Weights of a small transformer language model: 10 layers, 60.7M parameters.
Each number is 500 + 40 x the weight over the matrix's rms, rounded and kept within 0 to 999. Layers, rows and columns count from 0. Numbers have three digits each.

# layer 5 MLP down (transposed), 2304x576, rms 0.0415, rows 1699-1805, columns 384-447
512474523530485498574444466449377521485484493491583515481503417418417480500496456546528472514487466486564535526497539498485467484468537501444485520453558456503507472520570482451419523513442494
457536487513526540476514568549540546458502588447506431487528445527586497477442557558445557488520465518519434520587548459494503547540534469486475482514522441479513436478446461484426440502480528
452441495491472497592524496480462477475487513443467547452503476433500438466484459454472459497474400505521478539545456521462529529544461567532523507454481502526482492487505464490540525460543460
506594481483554483582533527507520389485516469456546487521583447505456500495507561465511472501506440506416507520475464504466508526527540507507455495494557543505482461403550506491459425533535506
514462470552515443489415480524473560509561465463486469503523434477459496486475504469439538520555488512503608495507519531567491480576490555508488484456460543399540453495506477546463596513537462
489514508527523461424482474456569500468516513470497515507529523550454505451524480500465485505494568515508566414510521516506498490518520470512494537545449440521491477475497485536489531505481542
524572514489448461453516526399418603557529524480497464470556501499553542491411551470520510504499533535498493518471405446453579447504536607464468560479531511491538501491510470502586433495507468
508518546502469429477500521548538441534430511454580484517480523526498431451535503551479557490482437463537558503500545492505494495499444446506482447454467480469417486485515496477506505498563451
485514564549484418469630466529410456489453486475408494530471518530504507548473479516544424504473408472492489451568537448473525501477486487550556552493508455536518518476459540445504444491479511
542490547475561538486548457493377503440485500454507549501512490502443506495528464550458527474423549516438435442509472460454465446494504500490609501483433489561469516504507499510570458502524489
513507412481508485528528569451521550458516448459482522504522542504437387436514448527514457502415486523518455487483541495500445526474482503503517507558499454465447491484508496437439487497494480
559485479519494492462392459508581473545520443510484557480492505482552507494427486564493475448568465452523520471480467482439443475533500506507505510436507547506489527530504519512568521479454512
435507486552513548477525484404587505495552535540499497466531462540521546510540482482538449524604474460465488495430559492491412468532428480522522514479552483413506438457504444562451537491536460
462474451481527435494508541592533418492491497571518483497513528457518549439547536428484460531443549476427516505512457559503551526504453454448529488485492443523491540527442543530549495494473490
541500507514542514456566607545510446494452398497451570457502539539507511494436535497464476457508497497483427450505445476529493553512495533569524475527503504475594483482545494449447562560521396
497511478438484473554502476461497497437521456482499581493473504508504452506466486514469496450517485436447500515489517484474528440477523520493531495518503538518546501494476524429497454519444460
458542540552530560487505520493452500558474527484443434447489523543582549573569499555485511537546466464535469459542511530473502534493431522457574478549523438511479507483482497528508505506485537
540591451497461510449475551522490551517542450545582465487513456405454517549493478537494508486491520528505485495505562492513532519454499579474487553557469511482548427449551418507487416511542519
476576562470506464520460464454592468473479469490538489557559463548560507552436488490445497466471544429543464549507491375488543500609483476556467472508485485467526472509520450546504543500551486
363578451464525476495481563487417445479424412437500491529498530498500474474486504564471483492513574560482503520566472572388517489445511492478486509489465488500521504546526527483492490467571469
469492525464459521604522458518565476530467587541570469554465464524494493487491462556494518512564495491477514464575573531538455500516451482471501527522484453512559424482497489563406549470520460
533487529455465464439546576535391519581516453517577551457525431532488446492521471459502528466489491522455444471537470515466558423521439536535552493500504482526415502510507546499466537439497448
487513478471443473527488526518460409461498530508489546452496445518509546534506512528507465513538435543492494515425513540463497468555438434512523531543516508485555560592496544506570522580459495
482492502505407522493505635561458488455479403453520579440487525470451443475463479448466462532487473490490475621519513493524476572499504475478496507523506539541480571482443486524540473485555486
527499537492463526520514501463580491555484520502531467495503507499460468456606493466553470518536522581546503507520518469503427497514584480515504489523516475505559458456500486558475622576540464
558589464485524447510525533489548557476519503423494435461516539552559482474471484469430512561525482479510550557550537433512539467506476468517445437459529503503552524536549497506513546489533554
488499546524539584436592499533614509438484510461577527499498538517476527536527442509466516467510494501509494512549538536514479463467517520491441512500481555517456494514465507492485530465526476
566504517478449564500456487462462511451521443525488499528527503534476470483437474489527489499516518521471483464528532567479430467575480497580554464504487464493459485495467442510490507490510448
457474539543614491475545567507474495519397462517516471531535485446504410458464485532521487513485415538533564470450523450428484526555519397536493502536451437568468463540532455398533571546506505
493465532533459489443507491503507562454443505490565487547456476482506535544481571475482586454484540436514414516444500486517511482472483441506471491529501475477440496527474499559536452532519555
529530490533445456433530524442472455530536499522495525556501514483480477493502515467517523473514540446522507521426500487533486454393508519527505484481564495483466514491412437529509481489464509
603563477487510447421519495500484508432477479586453559548501565502517537416407507507434443545564518500515452508425545496499492451498499447529497488453561522483522460550542484491524532555501450
512513538505524555494519471434637447477552531493560533559534491455549528513454505469507490480484467522566513480521504509460465500542527530530471476477518521549515476482514521512494518426497530
486409514570518533550507485538454398443537548482475473531574462508527483550517405499447439574524514444455512480554471568504514449461476528527581550524517509460419474591483527502497445482471557
484546516467490491445597465494450584429471567496532431461541435506510467564490554515516498428472468468534496496471527521487518499422543443452535495518559511521548453561491571576477560480469545
484537587486537499413498478521425518500423490543479503568540540511475555508498503605481483521484407481514465522428535486498480545486502458509536486503587481488501449514554440560442517484484525
491490474526456505506477483449669486566537477452493522549527475556568447438562459524514576533510525504555531432509512548465520519507488501548482443517485445478463491563468469513400460562443584
477487492501443467456472554514549507478519509490479469499522499422477509440522530535446502402556526546517520478575402498583579472578512513461386495551538415505475515441514470519535493433456496
516510581469523549523580495525494466507506500504493539569540528471446532556492501501474487504478486591508500478437450529534471493497481442510479505513561497501496523532446514531491567441513543
530522528501520551471497494520514434505518455483523475480541529454514551518482466494440411463487456521518466571463514487467533556522519518516521453552513473454556488470493516529510481538523472
502462464492425467545483457508461502449514456455458496470467473517469507471400441473508494562556516486520424512560455562489527511570530540550560462493488513491501441543489477506549483515494516
495490495512550457551486544474483484458432543478529544524478481454442562483439462485528453566497517424485525538496519465442487493434488526474479469404506521479590455433566469477500482461523405
566481450442568502471502526473529508512537583483535451554477477584501504534479495575511501507464427538510468497496512487437447430488515495520453461512473439450461543539498476548474559485492494
494524562474531531572493525525615453581531471537517510514540504448397489516443511495513468520500535568467522497515507529512504510561490544487485529463500532532503463462526506437505483498488609
507510490452513572550502597490501511545473481454481504544505481518403533494497445513463538465510503476518524543464486518500521466473573485568613516498419496508497515493421464509551464446563649
444459526558504450476509511527455488477449508505489515440484479526531440467488510450542474499503476507469464453482513516541470522505535469467562483439481456525506494484473563530483460496503518
489519545485467544439488511554366528565493491495480478504520495448497465540526484451554441514498510527466471496471481539500597493561447504547449547516552485460484528536514545461495424529487484
474528449443517486504470505473323478478420448520452496523440558497460563515476499446440556535476527489493486563555439493499468530505540525450442469465497567464512452476509516535507390495481471
514576540602451510537470513392520523484451622493527477432459490553498491505556429523453471474517452489503551454427504474536587493453503596481535477503445551509486539509537497507499591472490546
514494557544486428551566476510678546529524527476495436560483437528489457462474492468522381488604494487526472402498494484506510551465547517556428400423523499488477489502518493478422449505524527
495500467540510538573525481527533492559443508493472428482506517534512493517546523399512589512464519521412427517550448499516453493513535475451475514494543475559504527540485496458466566477600503
518461524549534457519481527468437531560524516525459454554459495481477554443477454447530526603442376528447431437468574510513485412399452432494516497487526476499489469443477520514462586530459468
467452606501495500533507494458559588508563525498510490504440462509521565501572533401510514522481485503550551513410495496479548442525504469519490497470457514509414502538505458535561476513523501
517518501500556539553475448498473475487519553495509479532582536513513471500466465504468505483500512555509477508546507500510477525417433496472461555490505477465446528522493529547465591445523537
459448524459516541502520496551505392453564462488532510521453563512487488473483491597508511520448485489479545537524470542445458499478568523486514507502499557487465409410541456536453548488503489
467506475529561479548494572420578496491507550518544521514480458530588507491525516538470539505481509507497503478548524503515569481613524589504457521533487488502487464512510464480488553500508450
457494488510482475495546502529641396465510438482594510525440490540536478487520509469513461480475562522578538541485492519521525512561476464489479527507466524537515522531534506453519540510509543
510485529523479451507525520484446477518529518483485485499458494556468494485449496525494470539448519558469457493473503464495544523522470557536499501527535459495462470478547442499555601501490501
437466478500459538464524526584509481535487527540565590597469546567426409497543459501507539361485560503506538455398447541519562520511466530479485520426444492505483513497508545540541507548482420
502530592564562471533540555512501543456541441497408500549471568476443448421501463525483501493431544502467594520568506502455483479472534540479494464534487413495423505479505524472445472504453534
556461491493488546557497506575573370478441517576520525481512529547459515448484464570388522511426500511478521524507487473467553566522490520558508541501564509440454529522436445453438517411497508
519398471520482529540509452485527419511515497506483475484535482527532557471440493424593419480473467526480511490466475543533476540572433506503492478485517563481478599488598489408509506448532483
505499390537488500507538474488502589473491475508552475500570542539493518523537420467498444453526463481494503526494523466530485420442532516506537469408474507513524518516523487452493521501481495
407501482463503499519463527509556518509534448510474508567501447534511490526518527578529497503478529431506549479471501493520480489497573545512503470463517576496536511498497498527467484562524439
460424509530493518417500492496559518477463440574487484573489549503479518504513534521448467529463609419461531483417437507462559506453584520555502526460539510548530492377542537546531539529507503
520512516565513492568489528526519460514449543476497492440456563469543499469482525493520496545530487527462469484527486539511480535540496553515481523501433444498498488508465534530524577509402529
496471513503544554558468469576470543471499505477514405535541482530529509474484552406531511533507610422439528604589580622483476487569597494495494605476471473636448477484587556508451515537491536
477548449518582503478470513501507491449515536473460435535479484465498519558463389571477515524516541475521509494454447452494498489517535475499517473525518500480448484427543540441518436485503517
470439466541474575441482475547542442481445513432434620441531457457526470525480535504500478536513536544426483529578375489497436587582455492485558517537511472508571482539533496537480552540405507
537445523485523546474513550532481397490496564544485490568481518415541501515578493502515445524505566479491478454508551501468503532517528501474370517488513449568487483466570591531462507570464590
524577534533541468514466545447486473479518521441443528543524492480451465560525487447502476510445530518515479481516545575486464514500542526430518411528500491502462436512500509520517518538486511
500487547450502515399444531439471456495516516468454507557551521587541440533494513432430472524485502491451496491447540527553563491513552474490489469529577494455487574459438493498464549469462565
517545447450508472524522491456392542529456557493513400573489464437494514476508494539581498541573404570528417500522447490495509506486531465500555470494494419527511503458492481558420513496496518
489446511505469502466514537457451500496455496435518543538511456521470480405489547538444575442508440507572525485541357526472585438521501460502505523557519486480443506507486551438515558571511509
489551500425559546465482495487606481497463501517499508506453458526442500470479478531495540542529484511443481492520458470556511451492537509531543490507488458521447496493509510546404474499488453
500489492543490492554506464515585469505475497474482519450481546595494455512429453552489557485464500559504459439494620518402503472466455462433557503478454457477462468524502515519512538494525527
545477496594403592479531516486552549603441480526480517504494465531546517484462439511463480600462459575558498531519473509511492450508421509520502490492445516525502554409498533520431532483519475
489519512483553553493471514503538503494522474465547494490543578530540544476539525457532482450508556453483543498469483486456456542496559510539444454463458475492462517502468510447452518478522527
468472517535543500478536486521642534555532492535542515518494511506505546442487511558521506477492469486474483504436489567550477457493468550517478416466466559473501446442556475453525452550523446
511575524520546445459583459485435501510421461515501515573534465527548543480529440452498478449486494485581493485506512483486459497506494479438586445437419491496575560550524486426475529512522513
456455447534487511493452566477489444490540430490520450488444543519523483503478486508487433445472502507547492477483526452518469487475475461478407508485594518463473493546512583448547455481561504
550545556494456444494462444473582521495500571506545477477483436478549373555540484494488522567510465399532478534473498457490478464535462519494455464441404518448502461482493456509447484480533525
487534551493485530589488554489523507515495511537445465401431460561540514446498603541543501439510560541458507497448540472538487511509512499511480464492469489472516487514540370542436612541540542
543487511471508483528455469449410508518574430453526526552459514470521541503594579469457535511460520430556528574515551476511558474447480523524567560528446413503547435478565442506450499481435430
427501491485503473573509404472551570494528518518540467499497511433525545504488498506513503497490446458501495592448582497436477502487538476517477442539485517464484536442543525591494534541598457
533503526516509530500420477468466509480501516536461513529515491486518512434430481511547509506515468471523498488481559504540487559503478471501525599474489559507449501507529547535575523429494464
555500520533495501523475543489701528416517503483538527492521509517518488504508478503481438456480480521512512488496492487586559469533543518488536471501517517483566516503527549535508457471483506
471486471474414516455505437559425471566444538475515583517515476472491488491521494511473559546430583466549446430582431491498433509542484520557486561473491460411502500535514481495528487524548468
544501565527421420449515493511526519513578520455457539508539470476488518538471434539473452527549528473493422480520536512592559521464490440469604532549481460503507518532563600557539510587534499
493477435524430493489440466426572479558476541545618507519503520481519450474566502523476516561483528438491496552515496556548545499467525507530479484413543513492473445505586483510512568498457536
439520485552528469493458488493513518510505571421430547444481572529476513533494497573492428509466421495488452485474510509456556560523458476492513544478505430505473534501534479500543514442485545
472493524500519506521420475511439556523491462493549433482437570588485540525506475480546483469501459493498538412511470535475529498417503539555515489483479548485504513516445488548482466481483494
440483507539532501489536554443584481529483542520508470501496531556486562501518476518497478473448523531559572514427475518548478472515475466540443491490480437486495460522559473444509512473473485
569535520457493479446480558438337474497473546613466515508494534531455510471527538460510530517499550488473509523473484475580428454539539485430478479456507526489538460470519443435502489537549527
472440507465415511529485577443660551515547531493514455533472513555419445469532612469512507458484516501447471505570394537560522501437518496456471491438498561502501416475548518528437474530509507
500441545497562475438508542478558516475498400502468512531476397544466557557538471472523540514523514499524509449472462584492516507551547502466499455424513458471499464486442512481557468541578480
504523464562399503507490461459506560532512501457492481489561514548545524508445547409451528587529483558536429480526510520486509459450402448484523530511429498520517551545553508528435510423456550
409454465474459568485507455574420554543467544477406509503485540485557447492453537488485493474455491468544461445504467471446459498466493419510576445411477511509465541551503493460466452544560501
488481561519485489574503569463478542443573530488482485483413528502500467517531483470438444505556436489501452517541566521488543479468535547488562554501534494535475442488553564510429469491509419
532497521561450495495464448548538510530459546431466467500521475486535455471512495476499479511526455512501440426490540463451464496513519493463561525467445473447547439497520416521512467492510547
539490467515442501507506476550452557460523526441505506504563579537490452551547492489450513544550509495468467399541449525525494445545609572532588558534456567446515485521521544589527519477551441
531535525408509472511491504510422508482402510504456459558476483515536453497473498474529490498542522376570540564472593482495474511483568518477412482465493522456463515470469490517533532469456480
510476503455503546482524466534571442456538491538465497488469505476561482483520489481530533467486477475558605507500517488458447506474517503504427490483567596499531519501569528513445510538500523
470494541498480496502503507557581479506605474472463503459445489487478492481499438489515495488492475492498497587493546515455522505578531475504417492476529531471562483566576556465517498570531392
458541492481526496511583509556451551503464488525484478450483510504529502505482444513460531417496449515492430470548489539466537538504443568496548504482538469509489451503525566534482524469470508
539490606600540468505530531479529514528575544445559530481491463574530466509434470531551533456478511453568489529460536495473589483508548521564446543485491516488570460516531481551472519523474567
510521523525532498498500526555469541545498438467481533598440526483528543455500466564500501476539477577489438485547510532518511421551461476483563555507519430480512494517532483532525486522493553
# layer 5 MLP up, 2304x576, rms 0.0415, rows 1700-1806, columns 384-447
486525405552513446511523488521588476470458503534433462582513420454446531512457492532502501472491512517496464483535524523475409458554568504476496486417490511540583469458428516485401408505452466
553510547446446520472461444487450528523493458422470529472487504481506527470513552498547479511501561490493489530490485569505460483494511494506559497496456502559455522491593536533429484513448457
494445477465532542523514477538610494537458515532480577560480519477441502488517567462433540556425560474547475541485562507541499464431548445547489539420526521460482514496478573546558439499542541
550507523501459508411509495434485473447541495492499540529513403503491531487519526415471535497506511482523534494524508459575413511443463518490516546449471482476528451526556504495471531499460527
554508549498510532469581490487497428479486513443499448452546520459504443553536583501513477534532493418545523485438544481501501578553511451470412498512548546466538522572587474494498471515521453
518580541474560522512521538479480487462449560460500577515483526543462436535508525441471499446521593547604538555481569424423523523508492482437482539508524575491493529542514484483500508514406430
461484462533438504452484505492480415496494444511490464583411472508504506451564475463503517478472539506475529531598457489495521521540517554539553409565476504518491460518522507489477467546443433
520421464516512469495576464529462514489483573518524495497495540542499520560509453488514520514537440517542493549457455517498512493466520474507502460513487553457450486509419503490472522456502528
490465585485504534507438529502529535459460476476488459499463552524465482513522560447462535532527514579447474440531511422504503430482492485455585475534488490490496505512485483449501483491487494
447467529474551523456476451441512486474557549545397478532488545513465442512466457516532591542502405498447504512437436525549474538498498471513479519541533547625566471506507444411569569524502477
520497593471385438524548545523500500534513467558523514461511505479528505510503498538443523499489580558477474555488460530581605555537501441524514479466510428526554459518455523527518454457468572
531475488485489532464528507534487469455468502485502427509534458517515469505475646465508480559498489534471520468520528535569461480487504521470590533528497515441476514541530520487502562507465463
461492491519485529484542521483486506539502461465505493488495522513499500495510485503604462477506503486401541473456482525498460530508522534499478458453512443544552481434502504511459504511516532
535514534455491507483462433431490483514533535528486528510530575523589544481519482469489541494506510527473469518551488443543471487486589536472543451564486456596453519505485494449499460522544439
461455541508528511496473557499546543460462498456480494552529463497524458499496577518424531490575484536462543509496526575508532519523517537541527459481462448510531531453518573556549553543560472
490519510601531533498473438518560484487492493489575509479504418486512492532520490474509439477486504426503508514452512509532466502431481542471460474486471547514533517541494596515525403472518577
491456507487541503542497510511492394489526535514523527421497532547508499490489506493512457598435484470500447549469475516539446446576484529503558475510399514475516433493504516488495512480520481
516515566474514480522505505537501457585532423530490500539547533448477442589463535499471484564507475516506496498501459520498546460449502500490465491575460506453515433483430542535499481447505512
497579486458523495570429572514564537471512465527604493501491384447502571536504406481529498486508490531513456483476557542531553501504486581436491445487507445473502499540539497606574402553478496
530538523531476498507472473469566526472522463544419514475499491454400505500479465498482493494492500523593547535533472531460458478492467514476521506506551549466525494516469525510500423520498449
511491571508456462502507505492454536585482516462469512532535515490497470378543597476556479486490465484523601510563525559480500504501520530487450464550539520521609433531546551541543510486505488
529498501539485552512570505425528507477502524536517467561453545464500395533590467474578484498540520489507507478592485397479504486484464467505517531421459451502497485494546475513499466465557536
502475502507511510499448489461481522456488493489490555533513490479416501517450550401464494444503460520467471501509599534470434474485538521477469442520564447478469479507470520502480530526539528
542509529537541506490508545513520488526466586522475496502569493530493421483475576504505492546448466519520514515531539524483461561495467574453520512482569481480553523546493477489526482510492469
458489543476529564461549524494451534518455447463512480530501517513559533491473507463545511518529525504522482483498574512550543413517471527493467558521554500515498508534514471514486478475516546
554472436592436518419470510564516560549515502451448483500568424463485570510503475492453532549514516496511542462512489550467515489444557447490497558497540430540536525490428507488532572484469472
571515499605548513448493482504487462422505502463532497484544493473553517499508437561464555563421528466543494446508563473484488540495499485513484430450460465485465479537535468475560496543480468
500470513466417533526505500530537541546551449523493536523472475489478436505482542475528587524535526520518528478444550524542400524537431440497486503461472485562466455484538574504553553556519526
564527494476551491503517483540518536462517489517492489572447489424498471511519483503486497519462554434454497490504519515447530561534520562459494484419495491484508520541525530538499436402486559
496496520483537455472409485477537540428554438542550502435501388493510591543503514501436503504462531469524520530519544540487534579539485463499531530633458475498424463480530507463560422464455446
515559519483558499495516519525562484467438527510536461461525481483513539486480535500552458471537493473505528577557457564464427496471577561462548523517486460427478506415457490556400583521562513
468484507457454453508517424500565473500506489491532479491437458488567457484572518528486466485523514505470494497460440460543492521520444432517501495514542522506453512509518465523582508495471452
478474577510469591469454476488503401510563474460535531509505443464535507475404506453449444522540606514455488458446485530412482598550494477509550498528524453502520495496476462491556509544572506
411479503397518482473499572559447448491516511512460515480465571489514489506549519546490441483603558521467560519489428524464480507507503515504379499474477517505485569496520455501516492511546486
534521483430452499501449492471524489456495462471514517540449462499519403580483416444545481521513526491530512568463570489536532517464512434540469495425529492634526460464474461536520477486442455
498506482431479506492457499555562462489515549507503472446474478484548488480516470467525477484538572506517529567477508498467449536530463491560468477524538479570496500529570539453485511431432522
577382435607419482505542508428490538483471502470482504475540486509501519621468547458560525556489457553548454455473549525551513536576462543587476496468427442475483473509473458550532474505465579
532508454504508433525504541541450485492464465524491489496559488475490560529559540522461515507541480536531566455521463476465526600549390464509451597489497526601454535469575488495489555527471591
543587441380561531504518445550495511538402534514549508525557424495519488430474421403535515550523513509502518478523510526476431558533436475414426503521546419488512510515485453485546532495508541
505530478437502468606609434509541499478555470509555514494499539516490539483542499501461467531555518473506490465507513574427502443491558449471544519507491431495473500491462465476479515595564491
514561483461499514525440558552468527486488446517523521460520499495433551483465547559499533441530492504524543502478509479436601499495515558529476550567535516576507444532555457579548560567458547
427517477524483435510574474502516502491494516499475446511457520520431484506522461420418483539520496468567520449451506516484516571498507600507530538487520556499553545489470563447550490494524477
454494446474470495575539508513506514524504512584470514485532475478517556439501456441511528509471456452503547511454582498479484581524462545512562443531491503496529508498486509448540514515415451
516507503457497442487450558520553445435540529508466456519432502494535437445454485480522467471470499440530547524503458559589534558529474492482470480552419439493470557507410565524488594526466515
480507543463505536489506564467452524496507430529541465541468480447527518490451527510513516476529479537516549458536453447453509527494476483484482536523557471494492478456474395543515469513484502
490456482505473502504521471472407506458458520494533538532501485515495491405529553540497478552549480461504513478494459466571462545485571473477501492527527492490542504517507497475460545496500500
511593553557433515510456495488498455566497554532492457501493469474559518510514579576510480480522426472402461566517551519509460555497532524531473463486485534541489430528518482543502515478473531
545533532465439483504504488477465524466499435504520507555576532462471441475541504535540483429470514562542545469535469526515529525472477520557528496551540524539546417499532462471491503562522508
499477534438420478423428525518556455416414564456478510539557489454453499505444488463454475498554502470496462564527463436505523530509493512480539609596543508595495499514544516463483514569463516
473483488478556516515519583469548470559505468459543458502518476488430461512481527468510518508454497476525469505530569475434532447496494484501470514553486529473461399574501499397555464557531457
466462508471448527510468549439473517456460444505522561533551522477567512489542427463599479566557491537498494498534550551539517505470377477468524544495536517479548496558463474521559517518478506
477507433531507493453467535446581521519465495444504465535546507503514475485507528512517494514447497545434450536497511493545490514482475480457494516525576424520571518475507486451498499518513477
493579535566485535504428458433477534447431560440483532536538503490518520468489435449532500491473488521440424496488438510461475444545517500483433504484476513505517503492495492451526529484499513
451560523534595559457514576551506458458463495539566458467417422480523463534514507528562505504465445501466434513474502546487504553453457564485512477473478514536546455428488522522496503476494515
543512520514403479484557468584501496516492506466424506479516489479470543448520522519547489457498503523477502490534516508459496557476493526510481499497507477519574451500510484463493522550448478
557533443512470428471446463482474398498468407470505540532500471483544499505506529490470520525487513545515519477488492491538525446543526523487520504478535490455543489499498546483475558529492522
465463484531446570445466589526545484416412568521461449504526564498495538457450536524471532478496499481499551478524502491546508467487441491481520502545576456503544505497421434497602542552467531
504396480549475498467506472559599505455481520510483433535421491475397498500523488452477459539513513563479601576427418506571493557578595429488524492521511501517585512503514531506561542514503406
501528520513501458499527467471488545436487458524607516466541520509574535455544508462445428541514570459504492497474471547534493450495467474504473451442449511435495431533518530494413425486458519
470466452483515453521526552468603476571520484571470406459559516514501475506453517481495566570493587479449533494501433469470484547532469472506517444595468452474481513631372518511525458454531423
486549490531492442501503527507510496503508501499535510529454474485453538555451478521448507465502498497530482490520530525494488539541533452529530578493444496473560502492480525511531502442521456
512515607477447569509513493551474521521567505518485530453501527517516523529522490499434488524508471503523485502454550516414489412491462472550470521437471436538548577476509473493449440515541513
458465547562495435515492458591471492448531521398488530476537426466506521531508534493560478534583472461497583517506477593517524525394517534501498514519550483476444479569495441451532483472509529
566526532504482518441523458480466579512502412531483482466407500491502512420451462477503531515551413563475500449528436489460523497528530478441511467503497531490478465535430515504491521426511559
508477517469529469500456410470523434541484489508461489444468495470558536547466470511490574483478556526522502542585438463433511447476471539522537515505465504503434441465435498535464467549482460
434470539538430500543512522600508512515462493510591448517537464473495484530476573524479389427513467557464458543482556569497567517489464525545561511513575442562518482513495398499529478478507484
494469521505525488487479462554518462508517521505510480492435497504444513548573513490499500444481481527587594490494454528504428469456503511427601549528490510431521520456473578543477460449492489
533517384461548478475492439461467500520473413488480457499499507426496478461477471439502507520589503436511586556529465464452482424452467514464515472497496492490507541468540436460388535555546510
470505517474491430538499544506495474502531541486581493478548466505525476492500583435586473516510480453447492483490477437511497526545521549449461464472466503531390427436566468541518505533470526
529486566437505492521488433471508474505485515471488422496438562551417537511528533533534460466473516508516477488459612565489469563472495457519463525425456543468560500478530476478475485539510472
536395485549460427479469551504529535529524456481488517376440479501545410434514556535601461465531473515487551527485479547552471453464570459500513495495507497413482509476491525521517548512484396
499505534478522561544529479449492422412495552488560470477540507487510511531453547443502473568492450541502430479499427506424501444502457536485496493499511538444473486503479485592454587525563428
474445496522479597540525478491494537499459495483532507533497480515448513486527560498531502512523556521465543457507460500554567485460544475445509487527446504493505488450512562461550536492471492
513446510448541436409462486454567451518464512526527520480503470455434487524472565548484513506530504510523473460480471470566527509529423495494537464471478492484558528578554499534520555499506485
445469496474438533466477520408571490511531400514418433494489514507483491532550549515509504489518464508524507552502446458505487506540458556542488491535526550555494447466517505535489474558530536
450507545425562395510493524473412460495558523517539618548451461446507461529534511529449505500516535439556505514528522559465515524478503464483481441514528502467478527490540499484504477487531516
533438501560453532533536517428475571456569486524523503512480482418462519531509536504482515500520534512493501553548468480501465566495472466526496470460474484481589453576467535483520496511419485
512513492456528442498505567533510488489500495463519517515514537493483531481526514486510471523491507529491477463494509496489511485523490469521507447527463515574540523493417423488455513507498491
476458444498498501473486454550484528474544487532426495426480563498512488515539549555484465506506553521503479548500509481472505485402535531547580587394485532489519526514512505524493469506550511
490583499443589544501499518469522460526494539483534498451456503433427484526468487504504457495523476594527499464511569578520527549438526495525488485494508463440486549540456469468484544534529530
534571493472520515418484494591423529481488478552443414510498470447480593536497535392483481416446510552480470465540460495494529584475475451445598562424481479487526449528493531563504554522484578
399497514464510507491438481507559472482484532494558499512505487526535457473483559505505445505449463438491559469475418513449467466564542543529535470493475495505446489521454478505484424469527495
496464522455517456487474535527491506506469545499465468547465542539468475500526454451490527437551501483501579486487456487468480440518477492473530445473493463587537474428501441433539509422606493
529535483492499476544499517472554524531474462543559463503515491483494483542552432500462595533460517518493520500478477500555537534582540435477491563550518468527488446542509447525520415513503497
431535463495597498505575473475535420504520459481492514522521469493481472470510511452507520506536513409484506425504481510522530550501521490506463528491565460598460493466501481465536508438497502
552479494477435439437497443499775448504538460491441561486516508471441534555444525491517479482466491461509459476501527581480518516455507545525468547497469515471513548479538494573509507464420440
520535547534500577444397538531522449546528447436533528456532491486453574516459495431515562447470495435546484571537531532448582442500485518419512512478460554443557477540528449476543498573483505
509518489487455473522571513520442536530449564479513518478524462465431561436510464458473506460486446470491599449497500570497493543575503481491452488511446490457543567553425555558484528506508581
563449446543480478486473493555551451470521496444519533435514537437501533534554461543461511530480515534490410458511511504525493437519541434479502478601534436520493487540546523476404504524475482
549570498555511556597462464475519574527552534544566516459576459475556508480541511463527477437464523472549530521444380477512459501521473486445524539538526514478440423499519575571504425538505547
507502495562518506555468442495452483448487413514464471587529450586449472562444495516495465458520471469478510575579574500527482600473546421561511490535522529501536361505426478432422415501446492
449506528587476528539482538438489524483441513514458532509492460473490466504450561482518490419469487478470576489375457463524518533559510518519508499498490561420467529445504465508451460496492575
562575524527419525571575482462475503508510483571511535519477595493470458448501456547532512524513496468540475506534481459498520474478482524476474474467458510470557476441470555594493508485536532
454506519561485488605504549470531493570476506441430520462518502454498457557460542528507517494572495481490576531459497506489475484427471494542601462493498469474458570525462498438564505489531509
517498455529437477487509498532564503536571464528476563474445530508481447551479466460565554482533606530552521515500523647470456519457387485471519521528524485531485493497492509535530476540444558
448466604505462567519552489433519514506510524467487542426455522500529454571563490435537464484481511565555503495517511456426460543459475497447435563481483545424594561445517557447438499470448541
423503553491466435485436474533539495490547511591484489562511532525462515458477492494585447455535474517503511496562532511450472580488425474512444446433514514483517515572502524445491492466551435
460501523550556474509489544494529454528429551582455406527538560495469541475561453518562469545586379476487494490461561514470526515464543495477531489538492496521477490498476518510523413496471535
493432501549495506554489501522517478478501542537486457502555523523484416523518530466496534472450516575504469580586540572480482467520487437538504554554497535453447423490555538538446488524478464
461488537450485606476509503519488549529500462585475469524616488449517528525482504452513563511432414434467461488528505480515517465482514516542446478491447583462522487487570483458507511538505470
493450445427492497478492490501483438477456525516491524496539516439622592496501524507542544503527551519437478498490569498563480570468508562542437448584445508539484522537474491570504447488511465
512487488511506455493512469519450547494455475511546532439548536529438560571446472514519522534571580527455532496511523470511463519537535506425542541484488533549514500517458496444442433474487523
478428485487487506474503597527498458473460516543500541526524482503434575475516451457476466496520492554492425480473461539452455499474543513496549549540498570456548453488547538524514472507442487
475458502485554460529415536498441440469480498552556484511459546544445546557490497505551513480452492499540475547513586448465439498469464475506528482504581438579448511538507546510556490487475477
476532557517472519533465456511526473498480489550501613476507496418507435573505466524439509511502520496513573528585441581544473535512503466475539522436573506458472385482515464520480516500531542
427444502514482516504502531443512615472461502507542442583449473473455473494549572520531493521484512552479513501563510507492537561460496501503477511513461521549481391544558444513455458514503565
477495514543530562552511569509552460482505523520492479538515485509502516517523505472508519501466485504480458488503507493520543528547544446479475521468500509488511431473516543482589453484440456